config = dict(
    n_head=2,
    qk_norm=False,
    tie_embeddings=False,
    parallel_block=True,
    init='trunc',
    init_std_o=0.00533,
    init_std_up=0.0261,
    init_std_down=0.00533,
    optimizer='adamw',
)
Each number is 128 + 24 x the weight over its row's rms, rounded and kept within 0 to 255. Layers, rows and columns count from 0. Numbers have three digits each. The size before them is the row's rms in percent of the matrix's.

# k: layer 5 attention key, 128x160, rms 0.104, rows 52-60, columns 0-159
# q: layer 5 attention query, 128x160, rms 0.11, rows 53-60, columns 0-159
k52 093:110136152120122136122142100131138099167095110106148104131143138160126140081124119135116147131140154153147134092118109129052158122141128136176118153113147164147138158115125129108161152138110163097124172159113138115138132163148171100139148165130126134163126165136093143088098130129132145143119189177119117100133131089121122160126122135099166078141124101133124108144065089146099135096124131119155104123104145102150087132140094111107113117123145107091126149164166120128142159109162174
q53 101:068163129124125129104141143172128120152098155158117093127116125126122170143100143104122122120110141116108153092133139176111155134153121155174124115160119132106130100093158113134133126125132125114110139152104113125106151136135160128084188124117134133118096133121112114099116134117170121096161146079152143140133128127131142114152123120132083129144161173111108149174139155137119132142117188089127108038112114162089141119111152126114077099116157148145148116124116137137136120190127090
k53 091:119147136122136140103174110161139112187112137100130122160115133132134116081145116113125149101134191154157134132130144152080158106165130116146138141148170149154115155090152128113129152114106127113167137172120129125131121137135171123144127153121103165171143148140095153124113135097139124097110162161117108121103106048133113156129126105114160088099130109139124131157072092172076117111110137114123099145116130096135082143137121118108094128118135110125155100133121125097154143129151183
q54 091:107158126135103166125161136147190132064115181138120097193134105136116161102125125154120142125131153122094151122162095168120134137103146137122144109157082120178115120084125145124139115107141125142141101147084119140153089128110123103142148123130146139142139144110098127153109114145087074090101126154131085129125128144123138108190144138109107118148145102128119148118176162127110081137127173098156141145128135146093134091120106133100112155130152165130130105132150140095158098121105120
k54 090:144160101083117170129120106138123139115128137141149133086143147140081100126155171120164109094110142118106074108131106128106088077145140102161110147140139133169094138109135149086116169135102173144149088125121144116147174129106151117154124112122128119159121115102108135112141094140112121143108174156103152131094132124092111129126111122085152119173128109169151116136129093135134159152171134127104114100149142090136142132179148182135081139166126133118159131088103115107144150138145141
q55 084:123128162135125113117123082115137129084174103148126101126153120134126147082147114132124157115114123138127098116130134084131117128140148102131116100111133156180111110102123121110108095139122115145115161130108165159142133117142152154124144128182165112148138128110157105100092166112086103200150168166145161082140137140157160108129146147113104108122108113139092130122076087111164117136110114113131127131121122135164066110122163166165136124128101134140143144118164172082101117086151122
k55 091:115134134113111092146065129152138135134141147080146138104163117135122111114109150130146123100112110112140111149135104069129111140127121140112139139143088099117099134132110185089069130113094116145073128126135151138161111095112130140141114162130134119139109141159161102127107135130172186117123145161104119146112149161122121104131083134182094125139130103147154131131086160139138138047148107123168124130136118168111158133119144092134118131126174104116159146119140141190135129147133113
q56 088:124203102145094141101118126130149150132143155115134071160188074121092181115125119140151142110137134121139118099130143141122160128130136111143120099146124152188160129101142136135156099105099134134151114154113137110112103138128153151134146136174163125131103112143134110118093153141134104094147111139107108134142120097144081121142119171114081128148103134119140145114138136155127076117104129118141095132137101126141143114091112124106121175108118199093162152074119107104157120135106105
k56 087:155155094097108132102139120128107117107082155155130132134139084124102158089100157167165149116107109101102109138116098099106148127116148127147087090083111141137142145155107142122187100121091122158165150140107173153134124148110118062140147146127133134147101105116125097138122151147128113140143118122130146132107103122109131129087161160107159077163095149137143124141130098147151154138132114179142100146131147135113066161128110132109103132167121145073122130121155146162159134152115106
q57 092:121068116117102122147098123137111143134095111133118190100116150144134117150143142100132104149124099107155097132090117135139130142122102124113118108135147139109099175167102170125089156143123149138123103073160110147124126145091052121119139113082098143155077086125130120119129091141104154135140137111160102176155147143146111120119154099154130148108129159155152127112120149141114127133183113129066120176147133148119151127127160119129169100124130104141125157164118136133099149168147132
k57 095:164139137152137136141150138151139128136136109120124134189108122124126172144102089095101106131139124145166131123123154162151141112118146150119122130116117128108146149130127113137141069133109186171135145150178141108113115153122120125148137117128132138128130122132116113181090079067138105132175098087110127129161142065159122136168153132143128131125141154114110133100140167119141098145073128083117069131106108122129188128061132136118151143092115139171131122133116135118117116124100151
q58 108:166137124126092135113118112106158105129148114147120116111146130138118133091158063121145137128128123115156079125098140146121141125166128134130136093115143173141166129170106068116107104143118134162124114101152133145123123137095118135142125133137175098162110100097183069138111107137148121099187130112140086128114106113199108115116135106142157103128121119123097129097129109147134132121151125150059097149162111164126113101107155168154126138114118148134162152081102140159131147118145121
k58 111:144134151106135109114137139170138123148113134091177134129124101140099194110094133157127128102127134128149108128114147116125158126106135169109116101107112138107145136128096113109119085113115159194080143109146137143149129155120116044083147132134122128131133137161189059128120117097145168144171141150090131124132122134150115113130139153132136059138139138112129137108114140087124172061109108139157114128114143158111150116086122110128128133126130112127155125144158152155129143130124111
q59 095:116144104123077127120116149110136132149111155139138139171159106135116108078079182139131136107166123143116127115167115155113117120130120111135120130116135127166143153134131160130182111110121159134136096101150133111128102128121083114157120136121124108178093069130138120126108130152081121101149103141149141154133092128132105093135130138121101165142112156120111129102137130160108088126141101123125126147131126119116198127084117134105110163138117194092171122095160082131136155159064124
k59 094:158145101120124120134160128109108124117108099141080146143112144159093136124094118139151141141104110088171128131109131137099156136126147123134080093051146141130166127154121123096172116137137124160135137136115153140115142132134130038183117131095111148105094084136122107143133126148155107159155101062124114139136098164120112148092165140088117139161138153143111122141144073117171143151093160119135125107134115102104130143117119133108107122111107155121148119137182145145135141114123127
q60 098:093131133152182143126110151122130131069138130135154104157147148114155105132122074103142115140159134130086158149135096075130118124110139128146173150113102122115122090140111114144145086141154077157123164177179154128185121132129159117134125120150157108136165144115104134152099144105175128137095129115090121124119126155120129127125118129132130134132122111084147116090147161132147147166129114111150129155094129149156127150104087104123102179124111126135144126086158149081148117100082089
k60 098:106131108150156140078084141119098101135140135130169119095116107124134116167122106129077144138082127115101110147140102125102140124119092109141103091142131119148151135162105129158114128156138065140122131099131117150114143147140106115148132117122152140152094152131132143111125152127112120147093135103148145128092148183105158139119138122125133166085178082147119131183134101124180138135148128140113157113144146176136111085180100172184112107167117105094123116107157137147112132107155098